{"n_layer": 8, "d_model": 128, "n_head": 4, "n_kv_head": 4, "head_dim": 32, "d_mlp": 256, "vocab_size": 8192, "activation": "swiglu", "norm": "rmsnorm", "norm_place": "out", "norm_eps": 1e-06, "positions": "rope", "rope_base": 10000.0, "rope_fraction": 1.0, "qk_norm": true, "attn_scale": 0.177, "bias": "none", "tie_embeddings": false, "parallel_block": false, "init": "uniform", "init_std_qkv": 0.0502, "init_std_o": 0.0126, "init_std_up": 0.0502, "init_std_down": 0.00888, "init_mimetic": 0.5, "optimizer": "soap_variant", "lr": 0.00836, "beta1": 0.95, "beta2": 0.99, "weight_decay": 0.061, "lr_head": 0.00855, "warmup_steps": 76, "schedule": "wsd", "decay_fraction": 1.0, "decay_shape": "linear", "final_lr_fraction": 0.05, "batch_tokens": 65536, "seq_len": 1024, "doc_mask": true, "train_tokens": 144300000, "steps": 2202, "dataset": "wikipedia_en"}
Each number is 128 + 24 x the weight over the matrix's rms, rounded and kept within 0 to 255. Layers, rows and columns count from 0. Numbers have three digits each.

# layer 3 MLP up, 256x128, rms 0.195, rows 25-61, columns 0-127
135108100153115116106126165138138122161105140154154118125148095129165127122113130180080127160129169143122142132107124133111137109160139122150090128143145124188129121093115121160123171106157130116149119159162101133097098136137131148137125168140140112106202155152115118137154147153119113150130122136128160163111089173140072129135123116115079118140142117122166162101121127100153173083086
141140176145134102140145135106143103128102117086149128121128135152133136156156126136138157151125144131125132134144135136124137132135111100197147133123130054147130138133112106142166118099097115150147154088148139118175143153148187132135098141169120173143130094112076123151124139135135071131170066122148112099088119120115127121082133122116125111137075142147089128094118140114151091151190
153144116139124163104129152144092159123112093131163106083159139127100084124082160120108119130154165149083146130164111114141129137157148117112095117146137107125139135142125098126086185130139137163113134144138080114104147103091160132124142103098157122106134160123128114130127124122119127134166101154139110127095126137117138120091101114123112107131116118148106156120109097119126146125139
113141128115097093135181136122144117145112139121185083135102170136148114088128145175131136108114171100084147150128131170144172109140100109122129073173112147131095149111155112148154099114124136133160139116143141123124143111135126134076151136171119087117102101138137110143123099090144088112143058142156136124113160184124166128083085132154157171138138142067095121073130129100103092118115
054068102118138178151103122165095114119108103143141147036171118144099122080140139102100130155105141140120067122098165108131116082171077124159150147098141139142143106188164176122117129159080097110143149113056130117124184120139110124150141126092112099158155127085119143142143151115142155108102123138136154130158100116167127160152091112142114159153128149093157140144090131129147111123146
135142130124157116100139157120117147123114146094133082107119106134128098128138151164170118118141120062099155114111124089131151143086172116096153131149148108118134157155123116122118141139130156140141122109134114125149171101094111102155111113169134097119168154144127114111158113124139133116169100152118123148144136141155135178112165114181111126108131103104073126123121113103150133112129
124110142138135116109143157120148096132132111190177141117122126082148153124135146141143110159110149139138115108159133152107110133138114115139114124169147151138123137145094148171130172081163116139110122116118120106127107140153145131178136148142089141096158108131121102140103049103151127179168148119130144108129165151098093173109100112193150109120097140148138141149080161118150155139096
142154130135140096112065153131119116128114123124143154134112127122152102099124145125102167120118151105139129133117128153152124140091175077122157118109128125107121153105142166136103129146165132125167098126089125141124136112133137054151101108152145111095130130140127162162111117148107100110116142135128112071105106138133138128121148112115109183089177148119149117112114139104143154161106
123183156087072111116114142144151134131095118066168125126130151117124127157128106064096093153108102117152106184117126100144107104090096143133105146091134102093128131142126132152142127039137155143109142091121136157137125117111164101149124182158172104115111119141103120155171106140166117133159169152111133104170132149105143126103142171091165144131123123154139085128124109135108127111137
123124145093154140139129134138128108147125141174141138168104122121087101143110082113152142133097093068082130190132150166141136131132081178135093087107148126149159130147120101121089143066112082078103156106120125180142121162172120117139110083136079122121098120138129123146110125160122104103096171134165110144113132104149153151168102149139136127153112107147105114148125130110116156116194
112143167109130085139106095123131164103151095133132135166139124147128150134124084151116127129112149115147156134126152135153121122132111170123069172150122128098132102154133133130148171153134156154102169157124126176139106081107114127132127113118119092094093151128126170141141158131131137084133109127122131126145162090135123101155128113136143122101134159134147154120159146114129125110049
148137136152160112138093162132134130145120149112107159089154092139194103155090160142166145106099129109159127119101132131105163127160126128148124091129129126092123161137142151148102138105109139142170099108104140155146119146106108139158135129136113129107090159169152134135068112148076133134141186150153097125104173099097120118179102119085134129155151115159125156136122117159095145140122
126141108146120150085114134141117132138106070124125126137166108116157154111124109096127103127175133140159087157114131119146113124122144149112159160150115175144094088140156125128106140158138112165078141166134134130174162106117140125106127110122135146141119097074115106126145173145127147100133162106133144123131123177116137109128126141097138142118127115133134097164126158141139107112136
146131123137118100150141166131134139106146124156092112113116148143124139156109123132122082203121103136142098121135116089130107132116091121150125112090157157117105127071153094143111164124178118116153101091130152161124185165108114092146148126164078142155168106145131130064144121149134120134125065132155124111113085100127144143169094116156131104133097170111103158127134093105156164112118
117143149145122107136114100146135111110139129155152127121146152156100146149126104128123127145086132126145144136128108161141172104134147132143124132152116153102149146156118099135116140142105148085152113097142112166116123147123150114131128131141122148146190125129116097124126137125110111149156114160139139120112149105145150128106151118180137131142151101163154163105100152133157114159154
126117156103071123148103099104108108123088125128102156122098122137133141130139155135114137104197139104088144108123110160150084159155124125111108130131102112176104146091112112139131105079146133107112122083153164098106100173114089146164188162133120115125119136124073121158129136072184147124129136128130092141133138137098115131116123133165139114128132085125128109139117150136154156146150
154119089149105101114080136135125128123095108135136134098128143173119131166100140091134141094144151134100092136179116129099139153099126169158113118126099132139124162099094091136157124138116141151077137130133145144129126118137080151121121134187191099128134152120111118122113126127111165108130105125115090146143107129106153109100126126117136163155093102144123128143140137124138139096112
096128095126145181101136142132146124153183111132082124129128130152095131160156111115129151137101087124128123125109116162114177104084145094115136129180110152107156150121158156152147102124170170135122103093156103177103154143153123134124121132129150136176154126138096176108107142103138074156111146187175134139177134121101150105121135089108158100185155126114126136163143106131157150091129
156125103156117124124123153138128141129111106130127123125133126123155139132144079079117102110135105108101105182119170208172107122093132150119136118130077145157124136149134102110168129117131110158117124094158182125172083113158149130099162077135129099127143128166139126140108112127105151120114127139138138133122114083148165102144123104127179105176146104142127113080153108147150123072112
106151151091150159093133143151134116163079145156146133180148097106103135177146170121108124120076121124104121141087122130125142108124106094121130100098144116186118107091166130122095149122140171089097115089100145132170151112134146119147084107123166087166108169154117137130188144107169114152107112089100154137088164098106123133160102106147119147125126105088118111094161107119086163130123
122127147124147134145100132149100114140159152170117155162140132073138125135105134169161118117154107156159121124096178152122095152177159127116086201149151127141137108101122183111114135111168134137136107128118146148089087142108118110114149150098165148139164084141128140136104138160106092158072124123104161111122139135138124118115141137112098127168113179152140139136116116151140175129154
096081071155105139147129148156117144104116114073167125169111137114130147136101137126130105105124085127163162135155138104145157106112148122113111068145159097147141127140101071116095128169141097112094118122114100069094111120107145132109119115139110123086187112164126127138140057107136146125092139060092145137157108126132123177148149108130143108135155115128137128150143109129113111126134
123128145132120112168116141119162116131120121121142107108112131105158137122137111141153148146114126121135140124115112126126115115118089106120119136101108093099124099122122132104158113086126109100134127107120095122118131142139153099106156104139117121087152100133150112129148119148113154117119176114151101146141139165156123135162126123113141119143176088074122136149139149138129085131153
105126128118117097130128122130120132089144169096122099160130151152126144142179140142122118125133158091106143117125124086129148109123163084182160144105119127147173141134152128111090151107047196132139120124158154140124102160166150139132087156121138134132136164137135148139123160111116116111130120105086127106101109088147166097124105155089158120131089128105121126080209116156102116122128
106137105125120089158108114153143111124109096159144142094133123126073098115115123129087143122110078166121079084140113129108124088112084120075140175122107088114102090136145141114183114140137172132132126180128108096138106111161161096147108120132136135157100123129103127095166153088124167150140199131156111082156144118103118129120122157169084133126142137107143090126163124155116122137137
161151100182129172117163143160126135106181127138125113113108149102127140110132142138134120133093129094078133130111126116135141111128143130123102077173133163115117119162149112141114111157133141137140144135141128115109141106152136117121147115124145143129161148143103114106125105126141074125099109124136101152142126136102120151106165122141126141141156106118098158130107132136158109114117
115157138113124150130106126165154131133154124144114158143148094132130119120131123128138088143112117116119134150153117113161134140094146146137121087137074133117148150127095116121121108136119104105153123123117105141107180095134158148114130107165145148139132124122118146154150153132171183095111102134135094134130111150129134160158129106083107108129154119129150114108162124161118136099104
093087101136136064085151144145122082158136126149141137124133130125118155153141125100107150086155123163100118126149110122067119133155178139111076107184126127123110128148107146156122103115176064125091138120140130125136136129123140153143108150103107127143106150127124061113167155131097098135104148116147152136154128089114123167159133107156064103142132131118127145134136149137114129119094
131138174103070141163103137164149152110117137142143100150091125120166104144179125162134148155177119087154125141135127106179095096113133150148148128106102138125124142099171082129121171137137112081127119132153113114095151141125132125103134114157135142097146158120149153138115112136176107131106124122159135139086140141146148144137115108091092118111130111137129150173135131126159145116137
159121129107152168183127156122110157149126086099077120123101142095184175117152115126132154109065172089107112097133138084094154097140152159101131145126166157153101122096162159134136117164098120151104140157175171145157081125113156163093085113116133133165093068095142122128104149143131097124153109110099114079098144076142109091078173132119147111067141149108135102140091099124125111102062
121099093141110149153120057075112124128162152134138069108129109130138047120133137125124147124154108111112180160136149138088149148139160103137184118103141125113111135152093082137150090164162150117152123125127081134079116150139157164154147134108138101122103096114142132156142144071101141142116155123094122105114161149086113118113156182110152114128128096142140099141111149173081147112138
160142127113085140168118175131091123135068156125097131138133120094096178110112098175133126114105131162146185112197136110135087153121127049142110127143152106093140169181126160149068156075117160104114147148141132139108105137126108141096120134121136114141091119134107122131096127164178165113078109116147117196124155135118099155123140115179130107107123112108144108130114118145117111140125
171091083113152119082101109155104139146115140141125134128131157132127137094149100110116171180087117088126105139137119135114147153133114155134167087129117107137101103161055119088116109105131133140120134111108133125135165157148106163088124183127128185065123102121114141129174115111143121129190088098084126133174146128125091132177117116122091089084084095102126084139070151092129074120136
098121128147146164116148160113102117101143132098146083144109105070173121107065152132097121125117156149122135103106084110136119106198168132117109144157131124044125159165134126162113119138135105121100137105083103115063146164133095068193137119120137151112085168152082163114130130139135158050157111111123122175149145124147094091099135132135157150079094137109098120144178073098121085105115
112094137129140128109154095139103101118144159123103125135089114122119142131131120108135132113150135153139134127121122140120131119182086122138136078121118124080150082103125153132142090120120149091131128162093110117086107137136102136123100165120116147157099107155142151141124146124122139141133118131142137146123164127133155150161133092116124130118092113163118118167138151124147126136145
168117111152146128170096090108123132162146129114154135145120174100174133099093108126078179131112104113129093076117124137138112125135106103161161128102118143114123129085136113104137114116109162159153152158093079109126111142112075125141122126125145132132091112148113154131087156157162125090136127110136145119123154117133101098086113120156177166144149121103135102069116124130184131139153
110112103112117100116124156116075156114143096122153171057087134117137116117168096072153158142105151143133143092121118127123139090107144082133121149158115142154097119077142142136135110165177138153121149118115163113129088107148165129147151161149129116120100171139088136129091117138132111139123132123172109111115125134167099128119119150162123110136120150033143089141104142093133134074140
# layer 3 MLP down (transposed), 256x128, rms 0.159, rows 25-60, columns 0-127
120118111135114105106138134132068144127116133138114096103103149126114167159147109169128162127125092149118134129107121118150111071151071149141135071081153112125119116146165113131164138120127126147127059130154141122088106137110135110145116129136142148127209129136088098131194141138149124109144123114168139143101144097107114134108107089126151136139122164143116182128118129134117066118122
126197091132136120155138108130125087183153096093106100169091093122123186102161177122119117103179132167117089133149119166137159167139144100105161100131091093133147062135149131136158139113091166118165099128101139080118161115138129114079084129159118126070156124113127088091130104092091131117153097102108133128104137153121124120133101178083115161118109169144134096137116120181129093121107
132132123127115065137140151175122115117156127103111125095132140112132114074127134168123142104110134144177091139122133126149139116126109083109120164138143108133104097129115182097166098128096145106102114123109151122132160113123104143111106128139136146131061138115107145121128135121149143129102146160137136141113128128152116129137122083135096131161145180115113144155143123163128121146134
123153138132130117134167144124100074122111067117122150137137116165136170110141121099106076146125178130134104092104098107189158109153099126146140137155106110115126121199119131137148142156047093149180085114118107143169126141095158104100144137115150143140175104142121148134126136156124130171153129070107109123131110081129136087168100145124103143096126146091144099125102134173128139109154
110117137178115117155172155147161129052152155160060161114119168148120127117139118104099069137096155140151132127159124123113182125089093144126104156111165093145168084189124111146152097119094114130142110132127155138109086165122198166104114143156100133171139136141123145152138119147148112135095111135137129124052170125132102116160095140112144110103160161177087133148120128131087144121174
117142103104155164123134118136177165147113210088109105109135159132135138124133120146103115121185136142163100118123095127141148136103092144110107116125200160131104084122128141090176154163118147120076119137146134113135156086088128087113121148119122146118139129165088113086173135150158133179126148097118148158049132125141139145167186109148129162120123143124165126166157098124150108103141
126153151119110175114137137091125091119122155105112086118121098110118082106143128094148159104117124146117159093143155154121115125168198122140144118167145102092124098139130131120157114076100140131122164116100136114117111092179107109160135198128150140165074166130152201159140147097112143142128109086128145164128172113102145090136174114142115129133106126078131139161180139159111112164149
130139130138126162115102112105077088124101087137122137072126181116143142136122150076109168153130132125120150108139118113140143125120142130155132095106170134128155101132075078135126125134140167138126108123164142090130101128173130138172089081146150167148147117115159083102124097136154148129117122122104133144128109151136111119105194165151135157090101085156140138077098132092116141129146
111131153150141140120162139137088106135155151100153103123092107105144065136149153118143079121120126120118142154164118094121117109117118091126144104114116132144088143107110172123139135133148142139117162144117126138134088123123107103118140139127133092119143114134130123156093142120123131121106111122152087101160141122146158132104108156127125149105120140114138067085136163097133119086121
140106120129155128112124113102188157131119121096093168126155100136137125114106170147122179117133083141169149139140065113047133115134105186110170165118185137080132096128121108130136121181143132152176122151123123138144137078136170072108167123120123100163161129139164088100167157101102129139106153091099125159131109120131127158110224154144159139148181174127142160060131134135125119138152
095149141119142087168114140189118105156123132109112134079122138146128123089123174129134153127168136111147117133123106108160131108138079091158076111132137129176104158164138178158107129125116108127124127124144114130142133132155118147104105179136166146116085129144102132123132140123088122122079086184135139123100120169114140148150095119113148125113158106132144120161109132166126147126129
138097122098120129164136093091098168086115147136112110134098134129126213155136166086135164165094133144108133127149140145165118147137106137122135151146154142132125124148132108101129159122082162145114114121185147092100110145150115116107107162163087140133154124128105114090120134111131102156126129142159101055100124083116090141110106108113136130169147140136120124151123119116105187125120
158152176082082081162132146117118151101130175114077112133160166147129161134095124112145197128143154136115143150121149131133124095122114086135148143137141108172127131174107099114113115131164147119105157148151125106126117132112119104095121107165103147162159101102094120152161124114095117136085142147123099124163164123178130104127104164126144149137078121136144119152128102138091109168130
085101135119142132116100135116158129098100132154103141131197102104140055126130154131170118126124115171088117131084142142110140091096149126132149133135110119124109187139153153114139164121136151124087126148162096133106088120131096143164178137097089124126133156142096144128146128190161126179148139157144121105138080177129140198152153129121129111156139091193086154141081092114106127126142
094113122096117140099126100135149132130144112125191124127137145115129148138106125121133102143119116092112153119151091151108158131107142135146104114122083129119116151128144110167145138132120106143114123129090102110133138128132136128147128104119135097113124117120144121146071127134116109106126133108158110160130130075092148116140135154123117119111087109130087142061104105112144156133142
164137107112100135124133145121063128137102115137140141153109138143092119171141133128148141162101154101100127122142109176156142138153177144133105072184146116141156153128113130054127094095156117127109112148149184109145086157137118130133189111105149134110166144169121139151090145079141144070095122134078095084149164116124112126117108114154128149086094108135113123180166151104104142195094
112151125143130111125116139157115128108119105136103140117133143124100130105099106131129154120157106129127116159100129109145154115127106113138126128120143118173142139117162109131130130112128134091103089160098124120126115128117101140129124138142132133115123118121072126145106117149124119113127128156132141111110103134142148145136075108120122135157164148129132128164126127165143109119129
115149150166161151158145119124147137143095161132134088141115133137124134153163125134130100120155141132119140107146133111100095162151137164105107129114120120101100100097131108145124139092130100128140122115138139144157115152116134102127141118101127096145168125112159116149156095166119128132136108109121122114081124115151082111104155138141169124137113127142114138082085119131124095124100
162124083158045063145127150138182146092126169151159103161112170125133128123148118135145177070131101157133153151127172176120121154152141108148163114151137117159114107157092134124123123148096140144091078124138108128131177093099144153116144101116108150117123114115118114133138124128118149124119152123145107134113133105139117154097109096165122139115136117142159090148093100178159111146138
144130105115159208141135119131191161120160133078108087110108110134168132126143088069088087094111145112128140081105127141141127147117113141161123162143119109111102090144168099163180127129158159128160181119127104096086116080111110112121142131116114141161106180109145114136115129105135131116141112136129114139141126108081192119181164155146144163189077109116131147095146137145121102095159
108110134089139109142124124123135160178125095093119137111112132099113144097124148127110122118089136128136100138127105093156139109104093110146135137116126088138118076127122146160044131095182114118134141156131119110082110108148112135119162150172084114132145113146128130086150105166094133137128149082099091121150161085109133110117126142161176177118117080124144123146135090100144092129108
107101150117119109103111174102149135144083140157109135119089148120105165099168115127108136114083181118162121108113135149155079082114089136115120106087152125142137129196160145094109102144080111144153132133156118175096131123109162084131114153146116158131094109103101108106157132141133160138100124129151124135110146111132114146129088113126154136136154119107127144143161136128133070123132
126178128130157126098129130104126128123094122132133161134130115135121150149136125142115093143166138154112158125127137121140161126137165126103106125152129170129129126121104127137124136144161095115098093151130122131139154126093127112136129134157150152128141104117152174135118132123156094143154121077113174112150125086110177101099137112129106108123109132155156127096120112104132151136146
125161119128170140129169133108116117158065105125117098100106129133130164120109113175154141150137121108172098092151105139134065115172126148143118122172144105131124103159144123119120128133137105139129155084146131102087111136113130094175110117144168153124121087168125123095099111152161174157207134110101159140167138123123117083126116124148162147090137123114117141132155113129080191153124
117081157139131134144153102139174118138179144102149136173119109099124106116090133142158092124117131115095135137165084132085170188117134179133109145138122153072117143106130142139124164100169163118148178158137118121123090124134106125106161132120146104144116117126152147126072110126135128107155142137098135123149105116125152108115146165127091159107101126115123112103104159117152177091113
105129130143184146123121133141160118123130089112159145170136138141131087126111146143125137130136143124146112143097104098125130104110111105140135148142127115115123128109115123140129120133149129156126146157138103136142139110101108133115141118124118109136131116174109136131144179146143120117113160128119080114149123107124142120143097159131136107139157119122142125113123127153137105165169
117106110156133188148111120137120106125136139109135156165141110135121119145110119190151127118140145144118123113096125095132132126133162107105173125127102119116091162113094107139145136137154140162142157147123102126131087112122093087139121118115132091133132120154161119169120118129119141116146132124132107147181129123122152126142111125134149133131150099127142122128132116146145118118148
133150086144125096139120138150135155116114104103125142081132128110132145134104139120151124131116117127169098083150099157115149111133086150111112153130107146150144130116127120101109114148116147123137127103098094085133145145128112095144098101097159123118061136133149128140098125134144127118119165146130135124112104124155159135124085100103097089144089137112131121171161067116138123118158
140158123107123116125142121136124084126142143130147119154099145113130125143136135109128134130134112112145103193108180127164149147104141118140115121130158095144119102100153154113135121133151146098136153144149167155103112103136159096096116152152124167140124112115092113130087140120131141144142111156128148145126123147121158124111150090113094118139158079082116135140165146134142126148102
132133133140083101112167139146087103132106131122126109080101145112131076143177130120125098111133142083156165135149163123149131177152135108084070124094187140176162130122173145099150137129123104125073121119103148183160146137137156133102128124111155174139110130134137185179136189146155120101142163193128134098097134107121144100155081129154112134054077094159142115161146121160185120128077
146099138098098151094146093177073128166111114150127132128127115098165114134100093159158136124121106165116161108110068130118091170152156080090135147145086147124085115144105138119117075153131146078099161069067129155136086115110102120197151150157123103125124155105099178134085128123144117150117142151125106119119144099118153119147179156154112128109127116104176096156113148096136129191147
114147083134061118108127105084127120085159165147138108119127151129116078145170109139090108115098092114097138114149141141133153165136105129167145144102145154125154149115163148153151129151119162173185098129155125149145141130112121139163137119126128126108132113124128129148129112111141110105138125115169116128133115096127121135150107142156156102139160143164103106105129079131176101105116
148132097141131136209100164105131087171184150170136100085109133161150127140098091092129070110162112124130151177110126129088131090079114169142153148117064141146122119129118137092149119156129132120152148158094167134078134133093153120127149165124150098178133118109093093110139132102133089053159170138127107111095173142097130138114205123110149082188140113159122112169145151125171133142156
096151095106096154097130159137093148061138126176109111132151067142150172140164135155111145107093143137129179053124127149111160103096157149134095112172148109121117185138144117134135095070170110060134134074159105113130129130131064126153139168076151092159109132114090152146096134101147137111081146133123135142137124145069184181127163126105147060141058135092131142139145141168137132104118
147137127130133167113117142087113118128091117117131125151119154103149127183142118104131153097047114147102084103137124154132094111109168143114144115108101126110148142122118093138115122102140141129172117139140117128098099178134166118159137100124110116147169128125163098115117115129154118130123146134140134143134110134144115115116125154125126183121082116112119131113141142143138156099097
109147132132157131118155115165095149123119143132130064149131134133119110180141136118137101103180120117127148183123159158166125084149090123145118119108155122180157110132153092154110138130174168116108127110150152128140111126145157084112115116122143124095122133129132113134140133133173107138123106130098110122158098133083105122130147129117153146132139134131129153119095126148145142128169
# layer 3 MLP gate, 256x128, rms 0.186, rows 26-61, columns 0-127
162103162162157103124108149117124138157136144093127055141080189133120076111121132130115096162080122162140139144130092110145120131122169138149115170103167139139124095119152132122103139128142122122128194119127042095109100139126149102155122126136162129130116104132133131106129096175140095108059104103123137096145139162088135164166098111137155114168142134137132135136127136081135131171131
104130121119099147144120115084097072148101186120091140141114125098138138149114113106118172114106086147145165127134144100074124116101149119198165109099141125102118143083092109149167110125126145119143111126113161133110153144135129148165097147142092154119160113122125120115094152123096143149096132140138101115117141124122138139129154138160151166106149105128131115098139133143116147149104
160067126161154093139116161163171118132149136158124119133146146139077110107128135115156138127113131111133151126145156125148170126055131143168182111144131094104132166141119131108160165114131106105119109141152171103105108128138134129144130117141166111118128113167104146108117096157131133122224123089146171131138112110155132109174160172113132139153146071139155109116116138123131119128176
168124149131129103154148115119118115071117162095135143160111176157114140129161137162098088092111088099127150117151125115145146139123145163057103053181073110125105130162061101129071081139166101110120122120134097088137147156150165127134097135145101154121129136150147107119139136123119119166169166118104114107111142152118113153095153095115107116139109136131125120139127160168122091197143
135139152060171123134165150171152121180150171047141149102117105120118093132098130164089118090162106152155134101074117082123152119148108142145168113108106134117112097123207141152137144097119120134066138198141146101163094093135082127122106196145125110113122134159116128102163129167105096156127154139176134112114134129139107144153149096131124125113117135123149132108169117143097149122112
131147154188160136161159154133137140112141124151104157105121138114146128120127141144161102129156090118140143069110134115121159156193175145157145106178097146107112170121136142155147096144141108117162121145094195132095132122152115093174138147096111117142137169141099120118142180120081143119121200113147125111160151122117088132173129116173137163080149128135147147132149090133140166104169
142186133065090102112158171119128111173106125091121120077121133095138110128119114118096141149115112130149134118098114150084126076106159138138177096107098122140153150159062168143119151093133146115112085099087109124146137111131154142131150151149168096164123131118164132142136145108119152139124111122126157125173139155105124124099135125170131156108165112129150156099099157131109087119156
094130143125159175148126148117127122133096122137122154151087093109151146128104113094122090128105186136134154169137101175156125114102125117117132134129084119100143121108123126137148151114136128132111130100208147110125154112101148152126139128161106118136105122161160155116150108161139102157143149176143107110163160161147127068109127144151147139108156103125152118143130139144140094142092
144082165132149068168033129135159119104128104137146116099182149105115121120071118144110096135092105187148171125152173158182128137124111102141086166094125119157141154088121153169116093139097072131109182132144157121145144160119134081130150135117150133119095131149136153164156155150150142132153142144142135131110148138115104123087129107055136103099068117139131084104163065154152128144065
129132124102107147145124174114121101145145119097156126094120120121093130149101165108133126100134128128111112107100115145133116101158141107139142077108131149150126151110128135131114113113121150088159098118121099115119118187153145124121141101135105161185158142157157092116140113112142124188119126129175126130089096199138147116110124133138083095150110133188147127152112121135154122146167
101122092125075144116126149123141132110135139123107082115134128144087157109130115118114151122120101086133117096169121148129141173158167181119101106170146141131112124134116114122147107134105168144094152082168158130140132152131120120082089098153137113123166078148152130121158119122085097140135139137135098075125133115128108095143160103142139109166173091105142093108170106131149124095129
149101143087150138187103162149119119121123144090134146136115147143129117114163128126096120133164113118119127158161125140117136129134144121154123088078112155100108139150091164157132145132099114122095083148143103137123147153131165147131150137128166096113129133128167107144128096089126158100120099119128095090087118168165133167154132127116100110097123122125136110085127159182105148105107
098123085133101117131110167118128122151124154126107109184162146168129085118132127110161099151136116159123105151130094137131061141132156090157129134138130145070123145161180156176098131119141085106140152100153097173136084158126130127149119115108073128066174112191118111083109141164150155127104110128133188111135075128106139141149150135146145107153119082170117164110056129145127104103116
126111135093117108120128113134143097140131128190122135132160178104100143120146149131105125127059099119093139131147106139140172092124132118180163121098111145130125109156164142120112113106114140107148137084159168154110129139135137120093129083159152150179149164177146148113094104124105112105098093134129160148098125126104102137123127097125149169160106151085195124146112129156135132131126
125138110118179116114097173103107122133112116108147148102149095108103076148145151137153137064128142125100179137099114152168161096128127124127166128161116148149158139143147117088099156115134133128115136111156164144077112158152137150107135145102146141126123109151102104107121117142114081133140090165133112146138116126103161137120133112115155122161128140095065146126121125127145092167124
116151146133111122123129126127107147166112150129088110110097132131086107152112150143142127124158106127099130068091124127118129130145101059120123081119130104129102133121126106097106149106147162120137141134087114105147114151112095110117146157121047092121143142132110126150105116116121146144133202177109121133114117128120115158157113103164110124151149141146174109153157144134093174125175
130093133147122140130178121129143116128133122118137129123121142106086111140109120158133187150125088153102139117142125141174120087093134125121148159139170099158141112109105172131116124133128137104111120126148111178125170123162146153115170115119130161150152103152122093107143159151117146173127136131150159140140108145144140110123143153092150104132120141124102131138166128121138123098117
101134091162117135135153091155082147144099086107144127136173110108091148121087132158156143184115108112086074114139186129113127126140128157127118134099145138094101105108144113125139091151162110166163142139123134123129154132147126129156077110169126122128130107119133093131123126117088131149096132117093109139142111169119139115151126160069136104154120127123125123109138146106116079124109
154127103104156197132123153154161127158121127153105132113152140130133111141143122099125144131108096125128104164094099118149144105152110129097148118087112123153129139134135119173149151181158188108111113118127145162151127129128128097149088152102122129122112139132127130155107157161161151131119109092125147175084178121097143109204176105140093097186134075152093104131157133159135138144083
165125111131077135129146109135161111114112152111136131127120147154144072085119129131130141139110139115104113119072091159077135153088117153110113112158092153096112165113127121116112136105126124154161094118136150103156150132108116122137147125131110134097124171177069098104153136145118108158154141174117111146091109121124101068141132136155109137110143077117096140156153123128150113130108
077099156136168089118127134138140146148116105149142180075151094144148110130152167177108138127120135118138122140098122121144101129161151139093142173095081127129153117090155127145120107145160138154114151138095116142190145097087170168087099170097111131088111151092138132168104143164080164104145096119135152089119132094145127167137131134134088121088106111128168176152125112148080090107054
123140169132097141090131124141179115164132130103157117126109130150126154082132144083145095142131124117174137148111130104126146140130147107126162131099129141137097096127141155070145124160159134148121137121127132101108088133131103102107124118087160139139135109094130150131156147154130121131118149103101103133111128164140096127150153144107113122167136116136152161131123143141105159149101
134139101123084119160151110133145129143107126093129103130075126144158160162209126093144157164102145074124136121125098134104132170131126135125140133114136139107133116166173084116143107114081081131119069119147164107114077148120141156091120119120146124113132145174099128181135123123122140150148117161117130117116181127117144121083172134120142120102150136140143101126161119132093125099145
096128151131095112135147102101127144102152146102125131125108143145112119130144146096098122099106116104139106159178067122141148145127051171105119181125131112126084128105132160150148094152092105146128139148124114140166116135163093111140104156141134133163120127107121117145097122163149150113121105076155100126126130114100167092172098160091131148107115117091136137124098133146111079135160
096144126152183155123136114135129135111142103113129134124123138109138096124093089125100141145167128080093130119129153106150147127122120147169135127143148126151152147127130098100132129139122142121136149198138092124094105133159116164128146139100136087131126116137141165121155118125131131149147151098143127083148129121102070088136165132123114146145144125118125099132138114161117117152137
090161150092103085082142128138157114120144158164127154176127166156123141168144138096177113114108111054121111176124138158130146128093142133127137101122094103110138154125182122109155132158099124115090119158103090136096161140118142122120168094148130143152129138104121140133174129134150133131128097130110118094122126106084145141117124098108126145152109126095128129112155148137119130115133
131115051114102092124117134130125152156158070173103123143147145141114154155150141095131154118125137137149150087163112158133136116152132127111159113172123174115127150146110122131117133140082143123117138091126117124117169136101128116143142137105126094129133137157114126203161110155124156125130146075129101157131137110124104160159093115123088122126143173093143091133111112109175065137114
141111099114143143072191151109142116154107134083142106163141125101104156120162142113161140063116109170140113098141119169108131179100171092122137128146152098160097111146122149141155103086105111167129133100127145115136135135113138161121119134077110129130135122169133098112143118154071147145120142136128118146144110122118085132126137121172120134111147118124148140073116137157120164139111
144130152147123156110143109137151099135102136107105130142118132160172140147133133122150155100112178127167140116127172121124122120118120143150077149073105177175162135113181168132146148128100092159091166156105111164147108102120150152149157124138177154144108138106176166169153126159143164117182113197109107091109094141139177161086100155133147124108108134104142118195156108193135183111125
111161105104090136134108151132112105156101115156145129129106138113137107116136155120111109132117151120108157118114142115121123104177157119110132134179100138149119143126113178154095137113118100116169109099135162100136175172129138131154118154085086106106171135186104156137171077098118133123150154157144137128142130116131124119098139146192161116109167134126168181155136124104110144098130
135112120156160171166156111158108138120130167174162172124127153153094166163112136125114161096117125134149140074161102108127167179183129141131112091125143122112125106127061123112167116126138113116078128155097144132143129127135112150102091147151112119150109137111177148162132132137137213100134093158087157139123157161112166148122119120134119132113141155200124086122113133139092136167127
107109127115106138141145087119156123113127144114101136142125114106087133143061131121174102128147111158128135126104102162070139111089120112128141133142113152096167178148182151162077172118114115132129099099150143134140143082104131114108100134109135112169163094101130148105111108141102126093095123149133160098154101145122128132099131101141185181152130141097064129100177159124087138112122
131082085143095124132174119132119127141115090168132123088124112071133133143124137165141142115128120122115161126136098132124127077108121124124117145107096079073135136166118080125112109081152102115171146090130100084052165137124115112183145131104100147146128157162084142106147097112141130113128116106139105153165137177128085120106138141154127136109144077070147122147149153154127108100109
138130178170136147119108167123114119140112139138132132156138174090145113151125105152203145104100129136135107124161133140132107120169138121126145102127107152086151141130114132125147110118118172090148138148091126126126100138159140105131115153137076118179118152182143151172115162118180116142136176163144118150142154110170140103126146161106118150140081129132138131125167136124135139136130
180154140110115139162102074140146108127125144103135152119116148109176121064145119153143120132078137116104127091116107115162141162133121144088144147131123174090137133119137109098126133150148128131116152118106134135109146159126108147151137112096117144134136132123114139148126137135130136112129137134155150114146160142134160165074161137112135111137135167149183103116135137116117094135135
127092143120071151106123185141098134096136133182165168111140062107129122132141133160136165147086130161079161137102111136162172119113109126116087114134117122147139123097161146137124080129168158133133098104134202091149100087122175139138115150149093077120098178120101124144100119104146064162132148109171156053098146155176125161144148106130123130116097122101116114111176139095120154048117